Each number is 128 + 24 x the weight over its row's rms, rounded and kept within 0 to 255. Layers, rows and columns count from 0. The size above them is the row's rms in percent of the matrix's.

# layer 4 MLP gate, 1728x640, rms 0.0412, rows 1533-1586, columns 128-255
size [101 104 102  95 102  99 104 101  99 104 101  97 101 102 105  97 101  99  99 103  99  99  95  98 103  96  97  98 100 103  97 103 104  98  97  96 101  97 101  98 102 113 100 103  98 100 100 104 103 100 103  98  96 104]
[[129 128 141 109 112 133 172 133 131 133 123 146 148 130 108 124 123 129 155 125 143 104 120 151  96 125 100 107 137  99 121 143  88 106 100 124 127 100 110 151 108  98 111 133 100 114 111 102 116 169 134 137 137 153 135 153 116 136 122 128 175 138 135 106 144 135 102 112 147 126 128 132 151 103 129 107  74 142  92 168 149 144 106 156 151  97  97 119 135 107 145 158 125 112 175 152 150  91 177 105 143 164 119 108 147 101  97  96 110 145 158 114 139 134 132 131 160 140  98 104 170 180 144 170 142 148 152 168]
 [111 128 171 169 137 129 128 124 126 117 100 135 111 127 104 180  98  97 145 121 131 113 120 117 109 160 162 131 125 152 139 182 127 102 156 135 124 124 162  82 156 107 138 138 157 142 121 148 115 145  76 134 133 123 133 163 154 152 133 125 145  98 163 162 157 144 110 145 159 126 110 107 124 140 101  85 129 123 139  76 164 114 139 144 147 193  94 170 122  89 119 108 145 146 136 160 114  88 101 138 112 125 100 101  91 141 146 142 130 183 158 104 109 119 114 164 119 120 169 126 118 152 161 146 127 119  96 165]
 [145 117  98 165 133 123 145 112 177 170  92 137 128 158 188 111 166 138 154  76  70 118 122 147  99 117 117 123 159 126  91 153 136 106 139 135 149 130 123  71 119 127 137 144 112 139 124 108 165 139 120 131 111 161 148 133 118 144 121 103 165 157 102  87 125 157 148 158 174 100 115 110 148 117 147 139 128 106 117  97 158 115 168 152 173 196 163  84 111 154  97 165 129 128 115 104 166 115 128 110 166 149 119  97  93 112 116  93 157 151  99 148 109 169 134 145 134  99 160 122 158 130 113 132 108 178 143 123]
 [170 157  98  75 115 105 109 156 133 125 103 149 100 166 110 108 117 153 147 138 193  79  82 107 122 137  85  82 132 141 128 126 115 102 154 149 158 103 131 103 136 161 153 112 161 127 117 149  96 133 156 110 117 171 100 101 105 125 122 139 120 168 100 155  91 116 138 183 171 127 118 147 141  87 109  88 110 136 110 140 102  97 106 143 135 124 185 105 137 119  78 111 159 138 105 170 139 112 157 134 147  87 133 103 105 127 125 124 136 167 147 116 105 127 141 141 108 174 125 123 138  99 151 100 100 100  96 170]
 [115 120 132  95 127 109 126  85 141 102 120  99 128 162 110 104 153 107 131 140 135 118 131 121 147 125  95 157 153 129 140 121 119 126 155  73 141 127 138 155 167 138 159 137 143 141  84 164 121 124 124 154 130 119 148  98 103 128 131 102 149 136 144 156 156 146 146 168 162 137 143 141 152  91 158 123 137 121 136 159 142 104 116 123 159 154  98 114 137 142 107 114 137 168 147 150 124 100 160  86  87 108  89  89 141 142 145 116 112 106 151  61 104  71 137 123 133 138 158 134 143 145 146 115 145 116  96 124]
 [ 97 109 132 130  79 122 131 115 155 127 127 113 156 152 161 157 189 118 101 106 179 119 170 108 113 119 178 108 132 117 125 155 145 152 136 130 136  88 136 109 107 117 151 135 138  83 104  91  93 147 138 111 158 116 139 150 117 120 126 150 132 113  96 151 170 129 164 146 142 167 156 143 145 131 125 144 149  95 151 122 166 124  83 118 124  82 124 139 127 118 109 101  92 101 182 146  99 140 155 181 104 143  98 104 112 113 110 150 149 118  98 108 109 131  83 135 136 100 137 131 160 133 146 102 112  88 134 154]
 [176 119 160 140 109 112 116  93  99 145 104  89 141 111 137 100 111 169 138 147 124 111 126 100 107 110 134 142 185 149 135 171 160 149 106 159 145  97 115 153 124 148 147 132 115 118 124 134 129 142 106  87 125 178 168 150 163 160 135 151  88 113 110 152  91 139 117  79 155 122 146 158  92 139  97 147 124 117 138 160 127  82 139 151 128 106 121 139 100 133 172 179 108 161 116 131 172 127 104 105 155 126 118 157 168 170 126 136 103 138 114 103  79 139 151 145 159 160 107 167 117 117 164 105 121 116 139 114]
 [121 169 145 143 150 149  96 108 173 115 131 107 140 131 148 131 148 117 118 152 100 181 161 122 150 143 131 128 100 146 140 108 136 124 124  90 158 141 134 135 131 122 156 142 132 128 150 133 129  95 130  97 142 174 125 153  98 174 101 102 122  91 103 110 151 116 131 154 123 137 123 146 129 138 112 148 154 103 128 149 125 163 100 125 132 105 114 122 165 130 159  97  78 176 118 144 128 125  95 135 151 120  73 126 166 106 139 120 136 114 120 136 101 145  93  92 155 154 121  99 153 123 113 106 114  82 132 139]
 [136 144 124 123 141  96 181 108 159 162 132 127 164 172 137 129 132 118  87 158 118 122 107 134 140 120  71 175 160 108 158 154 125 102  98 113  91  73 112 121 108 147 117 123  94  99 150 144 142  92 126 128 102 116 128 131 132 137 165 134 118  80 119 118 124 132 130 133 120 141 151 109 155  96 139 104 161 120 118 167  57 168 147  67 132 138 105 125 149 106 118 143 124 125 113 132 147 126 156 183 119 155 153 129 140 130 151 100 108 125 137 135 116 129 120 102 125 124  95 107 126 139 107 163 143 147 113 144]
 [111 171 168 111 124 118 114 155 152 126 139  83 133 173  97  97 150 123 144 138 155 159  88 163 102  89  99 142  89 120 154 116 136 132 100 136 163 135  78 131  88 155 103 121 173 132 134 137 104 124  64 118 158 111 111 119 149 104  95  95 129 151 107 119 129 165 127  90 140 123 168 135 121 128 136 112 105 141 132  93 106 152 123 173 118 138 145 119 134 121 103 120 114 144 134  70 111 148 119 140 153 146  95 165 109 127 112 176 132 142 112 128 140 118  72 122 163 128 109 132 121 157 116 133  93 155 169 109]
 [126 123 116 130 146 127 149  78 114 130 145 133 127  80 147 128 160 134 130 127 143 118 134 119  98 135 104 173 141  88 160 161 151 134 162 155 170 115 106 126 174 160 110  82 156 146  95 128 139 114 163 138 131 126 163 133 111 113 105 163 135 174 131 125 116 126 102 117 184 163 113 104 138 163 115 111 148  99 120 122 123 141  93 109 124  67 143 152 143 163 137 146 159 149 140 124 111 117 118 154 137 115 131 114 126 117 119  80 120 129 146 125 108 110 123 118 136 120 123 134 136 155 146 124 120 141 114 115]
 [165  96 169 148 125 121 150  91 134 139 160  82 141 119 164 140 152 115 109 142  86 160 140 139 134 109 112 122  99 140  99 114 146  72 131 169 164 100 169 108 147 159 117 138 126 137 125 124 141 133 133 130 133 137 168 161 125 123 107 132 132 101 134 174 163 125 132 126 101 140 110 115  83 135  88 102 142 123 103 143 148  89 111 137 113 151 123 112 146 126 150 118 132 105  91 127  94 109 101 162 140  78 141 144 185 110 101 120 180 121 107  67 163 180 148 133 154 103 146 143 171 180 142 142 119 116 139 105]
 [113  80 112 127 141 106 126 140 106 130 111 138 139 164  91 126 138  81 153 150 155 125 110 102 150 154 111 137 120 138 157 112 132 108 137 165 140 141 145  98 111 143 149 154 174 163 116 150 148 143 141 126 154 155 122 131 109 146 115 105 175  91 129  98  92 144  90 135 122 165 156 105  82 127 153 108 131 123 128 117 114 105 139 138  76 147 111  88 178  93 149  98 158 170 153 113 114 153 116 113 160 118 144 127 127 144 143 179 125 119  97 134 138 131 142 158 109 181 118  89 137  66 173 149 177 121 106 138]
 [107 177 128 107 107 133 149 119 152 109 132 176 162 105 152 155 142 108 106 125 143 153 166 134 136 158 165 126 128 135  97 136 108 127  98  85 153 114 121 128  86  98 127 159 152 154  99 132 107 139 137 127 139 148 117 113 149 111 108 124 138 136 146 114 123 150 104 120 142 145 135 111 132 127 152 121 145 142  88 124 115 115 118 100 119 171 139 135  88 147 130 105 188 155  94 108 101 136 175 106 107 156 150 126 138 143 126 122 162 134  99 101 128 130 115 142 151 122 129 125 125 158 140 141 123 124 122 124]
 [145  99 143 122 113 116 105 121 126 132 148 121 160 142 145 124 159 141 127  81  98 103 130  95 159 168 149 119 177 149 111 128 107 130 128 102 104 128 109  93 110 104 146 143 152 151  76 137 105 113 119 164 121 139 113 124 115 159 126 128 138 123 113 148 174 143 133 107 101 130 110 147 114  76 129 124 151  94 101 138 138 159 152 129 161  95 143 145 103 106 144 111 166 112 156 158 154 118 198 128 132  90 100  96  98 133 134 128 103 176 121 117  74  94 173 129 150 104 151 114 104 144  76 137 130 176 123 159]
 [142  89 186 144 141 112 167 110  97  95 141 165 127 113 126 116 147 153 110 117 113 128 121 116 130  92  91 153 114 129 138  99  94 142  94 111  89 145 109 116 145 156 136 143 116 126 114 105 130  96 117 157 166 116 135 135 118 115 146 140 143 111 153 154 109 116 160 107 141 114 140 114 160 122 162 146 116 164  64 128 121 104 102 122 113 175 126 125 166 127 125 118 138 171  95 136 112 148 161 123 125 110 157 130 100 135 121 118  95 166 119  94 137 117 135 124 102 170 170 171 154 123 189 146 107  89  86 123]
 [134 106 115 132 147 127 101 125 172 120 141 144  80 123 124 158  96  72 110 104 138 150 136 125 152 108 122 133 116 102 184 122 149 152 107 115 145 139 137 135 130 152 117 113 163 114 150 131 128 149 115 154  81 125 141 128 165 115  84 160 121 129 121 137 162 106 127 132 117 108 104 143 150 160 118 135 145 122 160  88 141 169 140 166 120 143 136 158 101 151 154 142 158 111 145 145 103 159 115 143 132 134 140 119  90 112 135 138 162 131 141 142 112 146 161 137 154  93 125 137 127 100 122 141  71  94 106 112]
 [114  84 153 123 132 152 110 149 129 115 112  83  93 139  95 116 119 135 127 135 165 105 144  84 153 150 125 147 114  86  95 137 143 130 109 155 127 110 126  94 159 123 122 142 158 123 155 145 107  95 114 105 119 124 131 131 115 114 116 100 106 126 124 111 136 154 131 143 124 141 132  92 158 127 134 126 118 175  96 146 144 137 144 125 127 153 115  77 162 128 134 108 108 136 109 124 141  71 112 103 152  93 172 155 117 101  90 109 109 120 158  94 117 134 161  65 107 116  99 108 150 152 122 121 131  85 124 112]
 [100 102 124 103  99 113 144  92 123 152 162 143 137 175 157  75 116 118 128  99 128 148 133 151 139 116 107 111 119 117 141 125 109 170 158 105 129 147  84 162 158 126 164  98 151 138 145 120 117 122 164  87 128 162 132 141 128  97 114 165  88 147 145 123 119 166 139  85 110  94 124 119 162 114  90  78 123  84 107 143  99 133 158 129 147 130 153 114 146 133 115  94  98 152  98 115 104 142 137 117  94  94 119 147 138 131 124 151 113 166 111 131 123  75 132 147 105 119 159 152 156 114 154 138 102 152 121 144]
 [112 167 119  97  90 143 136 128 158 127 151 112  87 126 134 155 131 180  95 184 128 132  98 145  92 141 155 154  81 109 112 148 101 128 146  82 134 160 118 123  83 123 128 157  84 132 126  90 177 146 131  97 149 144 116 125 147 127 145 122 105 117 107 132  99 112 127 128  97 138 148 126 139 131 106 113 110 139 136 114 118 138 150 126 155 117 141 135  94 122 162 180 135 126 126 135 157 137 136 144 141 113 125  94  97 112 155 134 116 186  90 115 167 149 102  99  85 136 124  99  91  89 160 143 120 131 119 167]
 [158 136 110 117 134 120  94 126 182 117 147 148 127  89 118 165  93 139 157 135 120  98 144 112 145 136  89 150 140 115 102 144 145 161 166  92 162 120 100 140 166 177 109 147 177 151 106 119  98 117  93 153 124 119 140 128 131 108 117 134 149 140 134 133  94 143 141  99 120  90 117 123 143 113  99 112 119 109 138 132 135  80  91 131 146 126  85 122 126  83 108 149  95 148 144 123  93 134 150 104 155 161 110 123 157 127 118 149 120 109 106 138  91 146 120 140 159 152 121 108 140 116  98 123 137 145 114 139]
 [151 114 103 153 119  94  99  82 186 125 142 135 104 114 153 147 138 149 122 143 123 102 106 115 144 104 125 126 117 138 186 126 137 149 153 122 124 124 113 136 128 164 140 143 142 145 158 143 144 147 176 135 131 112 136 124 123 114 133 153  82 129 120 145  97 137 138 139 109 145 179 128  98 123 112 130 149 166 135 146 127 116 148 117  69 167 139 121 108 120 101 144 112 102 105 148  97 121 122 168 136 133 131 180 163 145 104 180 112 150 133 145 123  95 168 103 122 138 112 182 105 147  93 104  98 107 138 147]
 [ 91 108 124 151 138 143  99  83 113 153 150  93 118 122 115 116 160  88 175  96 147 142 106 155 139 164 149 161 180 123 128 121 129 137 167 162 124  95 126  91 116 101 162 140 115 128 140 157 121 125 154 119 142 137 101 158 140 110  84 143 114 153 151 103 123 109 139 132 129 129 113 172 165 158 128 109 140 138 136 119 166 125 130 124 139 115 149 112 127 166 128 111 120 104 168 121 116 130 125 127  83 137 149 123 180 122 127  96 141 105 141 152 107 155 126 124 139 166 153 149 145 122 105 114 137 128 119 109]
 [120  86 104 151 140  77 113 112 135 154 138 132 172 119 112 108  94 181 113 138 115 134 128 129  73 101  86 134 125 164 123  90 121 182 140 135 104 103 148 158 128 103 122 123  88  81 111 160 120  99 153 157 120 124 111 118 111 150 176 145 105 133 115 135 118 126 106 120 109 102 129 128 155 124 124 105 114 117  90 127  84  96 119 130 101 161 122 151 174  90 119 133 110  98 152 156 154  90 109 147 119  90 121 135 123 157 126 112 103  94 158 153 135 121 103 126 158 173 117 153 107 150 141 140 108  99  86 136]
 [177 105 165 128  98 123 139 156 122 146 115 154 130 102 105 116 130 135  94 149  89 142 133 136 152 165  95 103 111 129 150 106 140 118 148 115 111 124  99 110 148 134 121 122 176  94 114 151 122 102 118 187 141 117 140 129  89 132 134 168 129  91 127 167  87 132 134 164 154 143  98 100 112 110 153 147 137 136 149 154 113 161 110 148 125 132 111 165 130 142  97 142 171 104 107 159 155 153 123 176 128 126 130 175 133 173 125 133 168 111  90 170  87 158 113 118 124 118 166 130 114 114 156 175 169 165 110 110]
 [124  69 137 121 144  92  96 171 159 110 167 187 128 112 178 137  72 116  88 125  92  86 135 112 104 142 122 123  88 111 121 114 140 170 131  95 149 182 109 108 142  79 108  91 119 116 136 133 132 150 170 134 100 149 122 126 163 150 127 133 108 138 120  99 139 189 164 109 120 123 132  89  92 112 119 159 106 161 150 127 142  97 134 148 119 127 130 159 106  98 113 119  94 133 176 154 133 133 112  84 118 141 101 106 132  91 157 134 125 155 159  75 123 117 113 146 130 153 110 104 135 130 105 147 112 125 114 136]
 [ 86 135 124  97 163 135 149 130 179  99 139 157 106 139 152 114 152 153 196 151 131 114 129 123 137 139 111 124 134 110 166 122  96  59 122 151 117 121 149 123 132 114 121 124 123 181  79 167 154 175 137 100  97 101  94  83 117 130 137  97 125 186 103 160 111 156 162 135 111 182 101 118 134 169 146 100  98  96  94 124  98 176 137 114 120 132 107  95 107 122 167 129 169 148  78 106 160 102  97  96 132 126 113  85 145 149 144 154 173 111 120 132 143 148 141 167 150 148 147 125  85 167 132 135 106 152 108 168]
 [121 117 124 146 114 147 132 107 170 107 115 116 109 167 141 104 122  95 113 114 125  88 121 107 105 144 115 146 165  81 124 135 154 118 135  99 177  85 123 145 110 103 167  92 131 146 114  97 136 118 103 130  95 137 144 135 104 107 125 101 151 151 115 144 120  95 141 156 131 147 150 140 169 143  97  85 119 107  90 102  98 137 141 139 103 131 120 168 152  97 113 137 153 179 138 173 104 125 142 104 133 141 149 109 135 128  91 153 129 104 170 151  99 119 134 136 179 162 136 151 126 139 156  98 116 159 105 111]
 [152 131  90  97 102 101 135  85 157 149  93 101 154 135 102  87 107  93 127 109  69 132  83 129 112 157 127 126 102 103  97 143 120 140 130 143 134  72 141 101  82 108  96 159 163  93 125  88 145  80 134 163 113  94 116 108 176 145 124 133 148 101 144 120 115 127 107 173 113  95 124 103 116 119 144 144 118 157 139 114 172 140 137 120 138 150 137 146 141 124 110 117 146 145 146 112 141 148 150 142 107 135 161  91  81  86  99 150  89 116 133 122 159  68 145 110 140 123 105 161 130 136 139 123 146 135 138 123]
 [103 123 117 116 146 120 161 114 138 141 123 114  90 145  84 114 105 138  78  87 119 111  93 150  92 125 127 134 118 152 133 104 153 130 169  79 109  80 189 140 133 149 162 111 112 112 144  99 154 126 101 134 156 122 133 123 146 126 117 143 156 116 133 149 108  94 125 152 143  97 114 106 172 158 161 123 116 121 127 102 160  83  86 150 114 129 138 119 180  84 100 151  82 109 104 144 121 139 177 113 118 155 130 130 109 116 122 141 108 105 124 100 119 185 175 130  86 148 114 108 132 132 131 128 107 124 167 105]
 [151 161 151 143 105 108 127 170 149 149 122 101 168 125 127 161 153 123  91  99 101 108 127 120 132  85 108 122  64 100 112 129 107 111 141  94 155 120 128  99 175  93 130 155 120 139 138 130 135 109 109 163 103  98 155 127 101 161 134  97 160 142 164 132 120 110 134 124 111 130 103  94  98 130 130 100 152 115  96 112 138 101  92  88 174 141 139 113 111 164 121 170 148 135 144 107 153 140 109  96 135 128 142 143 126 144 115 122 142 123 166 114 118 128  99 113 101 137  99 118  83 147 124 137 160 104 157 100]
 [133 100  83 151 152 131 185 139 108 163 115  85 140 148  93 109 131 107 168 129 129  98 156 130 117 148  98 151 114 139 135 138 139 112 147 147 163 133 116 133 153 110 186 119 107 147 168 139 156 135 133 158 107 134 132 113 120 166 144 123  91 110 146 143 151 156 138 117 138 160 128 146  85 115 156 152 140 104  96 114 142 178  86 153 102 105 125 146 119 116 119 112 124  94 138 173 108 139 118 168 147 146 130 119 125 142  75 107 137 146 166  91 141 120 126  89  99 117 134 135  97 117 120 132  97 103 170  73]
 [153 146 149 171 131 133  85 146 124 152 144 119 141 121 162 119 135 114  81 125 128 132 107 114 124 136 154 177 128 123 156 132 121 130 123 129 174 156 137 123 188 130 115 123 159 117 130  88 167 112 179 160 168  99 137 108 129 156 144 159 135  83 102  80 124  98 134  97 162 142 108 113 128 121 170 130 152 150 148 157 140 105  92 140 119 148 120 105 103 115 148 161 134 126 128 136 123 143  98 148 159 157 136 127 108 132 116 123 124 111 111 105  97 189 137 142 116 121 118 128 163 126  97 134 131 161  88 113]
 [138 124 160 139 151 131 161 149 167 131 115  91 119 145 159 104 107 120 160 110 160 172 132 142  98 136 127 122 115 170 119 115  86 177 105  94 115 173 165  97 153 106 108 145 132 123 134 151 142 142 134 121 135 105 103  96  94 167 133 132 138 136 127 120 133 115 153 111 109 160 115 119 124 132  99 128 109 141 132 162  88 149 158  95 158 123 171 151 150 126 107 141 134 113 103 165  99 144 120 146 143 126 147 144 110 125 154 131  99 161 122 102 142 103 162 145 116 138 180 133 172 118 133 107 121 134 127 131]
 [113 108 128  77 138 143 143  97 157 115 113 146 151 147 107 128 144  97 139  98 107 116 117  99 133 132 112 152  87 116 145 123 142 141 135 127 130 162 132 119 121 107 132 152  98 124 119 170 118  76 135 108  99 154 105 143 137  85 143 169 144 149 143 101 126 142 122 111 120  98 145 104 124 139 145 111 122 172 173 108  79  80 117 145 105 104 141 106 149 195 103 115 133  92 165 120 133 134 151 108 165  94 114 124 122 151 121 148 126 102 128 121  93 165 168 106 116 132 177 165 145 106 103 133 104  87 128 108]
 [ 83  82 125 117 100 117 140 122 122  90 143 157 150  95  86 170 144 110 116  99 105 161 141 121 169 155 123 110 132 107 102 119  99  97 141 140 122 161 141  99  97  80 137 147 115 107 159  72  79 165 153 121 117 108 146 122 164  84 107 159  91 110 113 154 152 105 122 167 142 128 151 119 152 144 144 124 115 117 105  99 173 147 148 143 125  81 159 114 175 127 119 178 143 101 105 122 109 152  87 163 104 141 180 136 104 151 147 137 151 129 181 180 152 120 153 152 119 116 127 197 117 142 169 144 109 138 119 134]
 [171 152 147 135  99 136  96 169 174  70 132  84 113 134 145 136 109 138 110 104 107 144 116 130 143 140 185 104 189 117 140 134 157 123 122 101 170 110 139 104 166 114 162 109 140 123 145 166 107  94 110 134 149 116 166 117  99 106 133  85  95 114 122 119 108 120 165 118 144 127  96  79 147  86 149 129 119 160 128 125 110 124 127 110 113 153 155 126 148 149 141 101 154 131 118 125  97 129 100 148 103  87 113  73 156 167 144 123  96 135 139 101 132  93  96  87 139 161 126 115  97 137 147 169 125 135  89 106]
 [102 135 111 139 162 143 115 122 135 114 117 106 115 141 110 129 116  78 111 118 121 135 123 160 137 177 127 136  96 156 127  99 125 127  99 121 134 152 113 142 109 150 125 104  81 147 123  88 102  91 143 138 124 114 143 100 109 118 122 160 119 119 106 153  92 115 153  83 164 119 120 113 160 136 156 127 136 115 135 143 100  97 163 143 135 161  89 132 119 146 149 103 141 112 123 152 149 100 112 121 134 106 166 152 127 160 143 144 106 145 157  81 143 164 109 161 106  97 131 157 161 108 131 119 130 166 133 132]
 [155 136 153 153 172 110 121 113 153 145 169 152 134 184 156 145  75 118  98  79 183 112 104 137 137  97 106 105 154 144  99 124  92 123 168 174 123 105 158 159 107 142 109 117 150 113 168 101 142 104 128  85 128 125 172 160 126 151 114  97 100 110  95 130  84 159 114 106 106 130 119 165 105 152 181  90 137 172 136 159 149  96 129 103 126 121 115 179 146 107 105 145 149 119 108 139  92 130 125 140  95 108 146 152 137 128 112 129 134 147 145 172 154 134 136 172 116 157 137 108 106 141 121 122 161 107  97 120]
 [126 132 134  97 112  88  90 165 143  65  85 124 159 103  92  88 126 172  90 133 127  82 105 134 123 114 133  91 171  93 152 120  68 106 173  79 138 100 140 162 100 126 137 134  84 161 122 146 152 111 102 119 154 140 151 124 149 160 157 122 115 148 125 158 108 145 131 100 114 109 123 121 121 111 181 112 160  96 130 125 128 121 125 140 134 128 117 138 136 140 123 164 135  91 165 152  93 113 158 137 162 129  78 125 115 146 112  80  84 175 179 155 103 139  95 120 107  93 112 143 151 103 173 131 156 175 139 105]
 [120 107  83  87 157  95 100 133 120 135 145 150  86  90 127 132 118 103  98 155  86 102 162 153 134  84 102 113 131 128 148 122 130 145 138 143 123 121  90 135 146 113 136 119 132 124 106 155 120 137 135 112 121 112 142 154 104 126 128 127 117 150 129 148 111 158 118 108 168 168 123 135 151 133 112  98 119 119 121 131 143 124 130 144 132 142 112 102 173 109 173 137 112 104 136 140 155 140  93 128 142 154 128 100 137 108 144 147 115 183 182 115 146 129 123 155 120 130 150 100 145 131 118 146  98 137 145 201]
 [109 116 121 126 132 140 124 118  91 159 139 140 118 116  97 125 126 141 131 158 131 132 133 143 192 152 149 119 154  71  77 141  88 124 149 117 146 166 126 150 145 128  88 124 156 126 142 145  92 155 111 146 110 103 158 118 160 110 130 136 147 117 143 164 141 130 149 126 141 139 169 127 137 142 165 118 101 117 119 121  69 130  95 150 107 123 125  94 125 188 115 138 171 147 137 120  93 184 146 163 135 140 127 142 129 118  82 110 142 119 150 125 153 117 127 182 133  74 111 127 143  82 149  97 160  52 148  98]
 [103 132 121 134 126 100 105 106 124 143 121 161 147 168 153 112 110 106  87 117 119 117 137 140 160  93 134 165 127 159 118 132 143 152 133 114 165 112 176 165  96 169 132 139 124 141 118 113 132 115 134 191 128 127 145 119 139 174 137 145 126 117  81 135 153 134 147 145 128  94 111 131 139 165 134 128 119 154 148  63 118 165 130 170 161 113 114 151 132 137 134 103 114 111 100 116 193 145 120 125 163 118 146  90  84 118 114 128 111 116 150 121  97 134 163 120 103 103 143 138 127  98 101 103 135 115 106 137]
 [115 124 169 117 128 146  88 151 127 124  99 140 156 129 140 115 136 126 117 117 171  98 112 106 156  91 147 121 121  99 120 137  93 153 113 171 135 108 130 117 112 139 125 110 160 148 154 124 157 122 134 110 140 162 102 146 161  89 166 139 124 118 125 159 113 130 120 137 117 153  85 139 111 145 133 161 177 116 101 137 129  74 146 150 163 161  97 152 117 112  94 146  86  99 206 175 108 130 147 115 156 169 130 101 146  73 113 108  93 102 176 151  89 130 138 134 167  84 107 154  98  84 121  70 146 106  99 134]
 [124 114 161 131 125 140 134 132 150 130 135 126 125  98 141 146 104 152 161 106  88 128 156 141 108 170 141 100 165 151 144 149 114 122 104 123 118 138 158 158 112 133 106  85  81 118 119 127 148 125 119 131 102 134  84 146 156 119 110 122 143 130 155 103 147 157 152 181 132 115 137 103  90 127  98 140 116  76 124 104 145 151 168 147 123 148 104 156 155  93 115 138 172 122 134 123 138 110 139 153 112  85 125 144 158 120 141 139 135 113 116 110 126 116 127 142  64 171 104 170 147  95 126 105  92 139 119 169]
 [126 133 104 121 195  97 148 129 160 131 109  92 130 101 161 119 124 101  91 125 136  86 142 118 116 121 153 106 132 162 155  92 108 156 138 139 155 124 126 131 141  97 136 130  84  87 148 130 138 141 144  86 136 153 151 156 135 125 144 117 128 131 120 100 149 142 164 122 149 166 139 139 172 131 100 158 127 114 142  84 110 134 124 110  74 128 156  95 157  97 141 113 111  75 147 136 140 111 120  96 143 118 155 137 155 163 123 172 109  83 171 139 142 120 126 115 102 128 108 150 153 116 129 160 135 156 153  98]
 [138 144  87 125 130 110 140 129 110 148  98 160 115 116 140 172 153 168 109 124 131 159 181 156 150 114 189 124 155 133 128  93 156 108 112  98 141  82 118 172 138 121 128 176 110 140  90 148 127  90 188 147 147 137 136 165 117  73 162  84 123 113 102 118 147 141 128 115 131 131 129 124 130 107 118 151 138 103 133 126 108 131 107 118  90 137 126 101 121 159 133 125 177 130 119 108 107 113 103 153 131 103 149 141 138  76 123 122 125 126 141  98  87 132 126  91 145 148 171 127 112 111 119 175 165 117 111 162]
 [164 104 151 149  95 157 141 104 111 148 165 173 180 126 110 162 142 124 138  99 137 150 103  99 141 115 132 104 118 105 125 103 127 159 122 124 139 150 149 103 128 168 166 145 141 120 118 111 134 118 118 124 136 101 130  96 175  99  89 136 149 107 152 127 136 164 148 144 158 121  99 136 119 186 127 136 138 126  98 144 156 142 157  92 119 146 136 164 142 131 120 118 122 148 122 142 157 168 107 124  93 109 136 129 164 151  88 104 122 117  81 160 128 123 121  82 127 141 120 103 129 126  83 137 125 126 143  92]
 [111 125 127 149 103 103  85 156 128 150 122  92 103 171 145 117 102 104 131 125 143 130 140 122 104 108 158 104 135 113 132 178 120 143 146 129 103 133  99 156 111 148 145 126 159  92 104 103 115 107 148  94 104 109  98 132  85 164  89 148 143  98 118 146 114 106 123 126 154  91 112 126 110 116 128  83 103 164 106  84  92 153 129 116 129 108 111  93 106 111 123 148 151 134  91 139 129 157 152 148  97 133 137 160 105 172 118  89 101 113 141 125 109 157 107 156 146 127 121 138 105 122 140 128 144 125 105  93]
 [140 147  78  99 163 150 160 134 139  84 159 137 130 144 111 115 147 165 119 144  86 120 129 143 155 121 143 148 162 122 133 102 142 137  96 142  88 128 156 152 169 117 125 158 132 147 115 102  98 111 120 108 145  89 146  76 165 159 119 116  85 174 125 152 125  99 132 111 117 152  77 125 145  91 110 147 155 154 139 128 117 171 163 105 153 110 136  99 127 162  75 135 143 151 139 109 135 109 138 161 139 105  89  99  98 106 155 127 132  95 142 139 130  87 129 115 138 107 146  87 108 161 105 135 109 132 122 140]
 [129 133 168 106 137 146 118 183  86 134 128 138 141 158 116 111 111 150 133 153 147 111 111 125  71  98 103 123 113 109 136  54 121  82  67 147 116 116 106 122 152 125 146 124 132 117 108  97 134 122 117 128 117  73 138 148 109 118 132 129 124 111 155 135 122 130 137 128 132 136 153 132 134 147  99 131 132 113 137  83 116  80 101 136 112 166 154 128 149 163  98 129 113 125 132 119 103 148  74 110  97 147  88 122 136 146 109 135 114 167 129 131 126  83 149 158 132 169 132 115 119 135 120 182 180 140 166 120]
 [141 177 110 110 108 134 101 109  95 108 124 121 123 110 133 142 105 154  94 141  92  97 131 115 109 134 110 120 128 154 123  96 161 138 136 151 150 138 103 166 138  96 156 121 127 127  86 109 125 141  78 101 147 165 112 114 127 156 128 148 144 128 123 127 149 145 114  73 165  90 110 142 169  87 110 158 154 155 135 185  99  94 113 108 144 153 107 134  96 123 135 142 120 118 150 108 107 146 120  78 126 119 148 107 111 119  92 141 125 149 107 153 131 113 120 131 164 146 140 116 159 107 115 128 111 164 116 134]
 [156 119  89 138 114 139 149 162 129 125 101 109 105 144 154  99 127  86 153 132  95 134 149 145  92 123 126 172  79  71 147  70 128 158 142 155 160 146 108 133 134 121 114  82 122 160 103 146 116 133 149  98 127 119 108 155 113 125 126 131 136 142 142 174 162 164 159 128 100 126 143 149 171 124 158 128 144 161 138 140 106 147 132 165 103 129 114 170 153 133 127 119  84 131 151  87 125 110 165 122 163 111 151 162 120 171 123 112 118 138 119 161 128 125 143 109 112  86 134 154  91 126 171 135 156 127 114 125]
 [117 117 137 184 105 102 106 129 112 176 131 107 114 116 103 130 162 121  92 152 151 130 137  99 139 113 145 132  78 143 111 105 191 131 123 136 130 174  68 132 151 149 123 152  87 162 169 124 145 135 150 124 121  96 131 117 151 138 114 161 171 100 120 169 119 131  77 155 121 166 132 138 135 149 108 167 169 104 118 138  97 145 138 129 153 129 194 150 135 161 133 142 123 105 160 149 117  93 133 118 122  91 137 172 166 145  98 158 162 125 136 150 135 133  99  99 132 101 110 145 113 136 121 111 125 109 147 160]]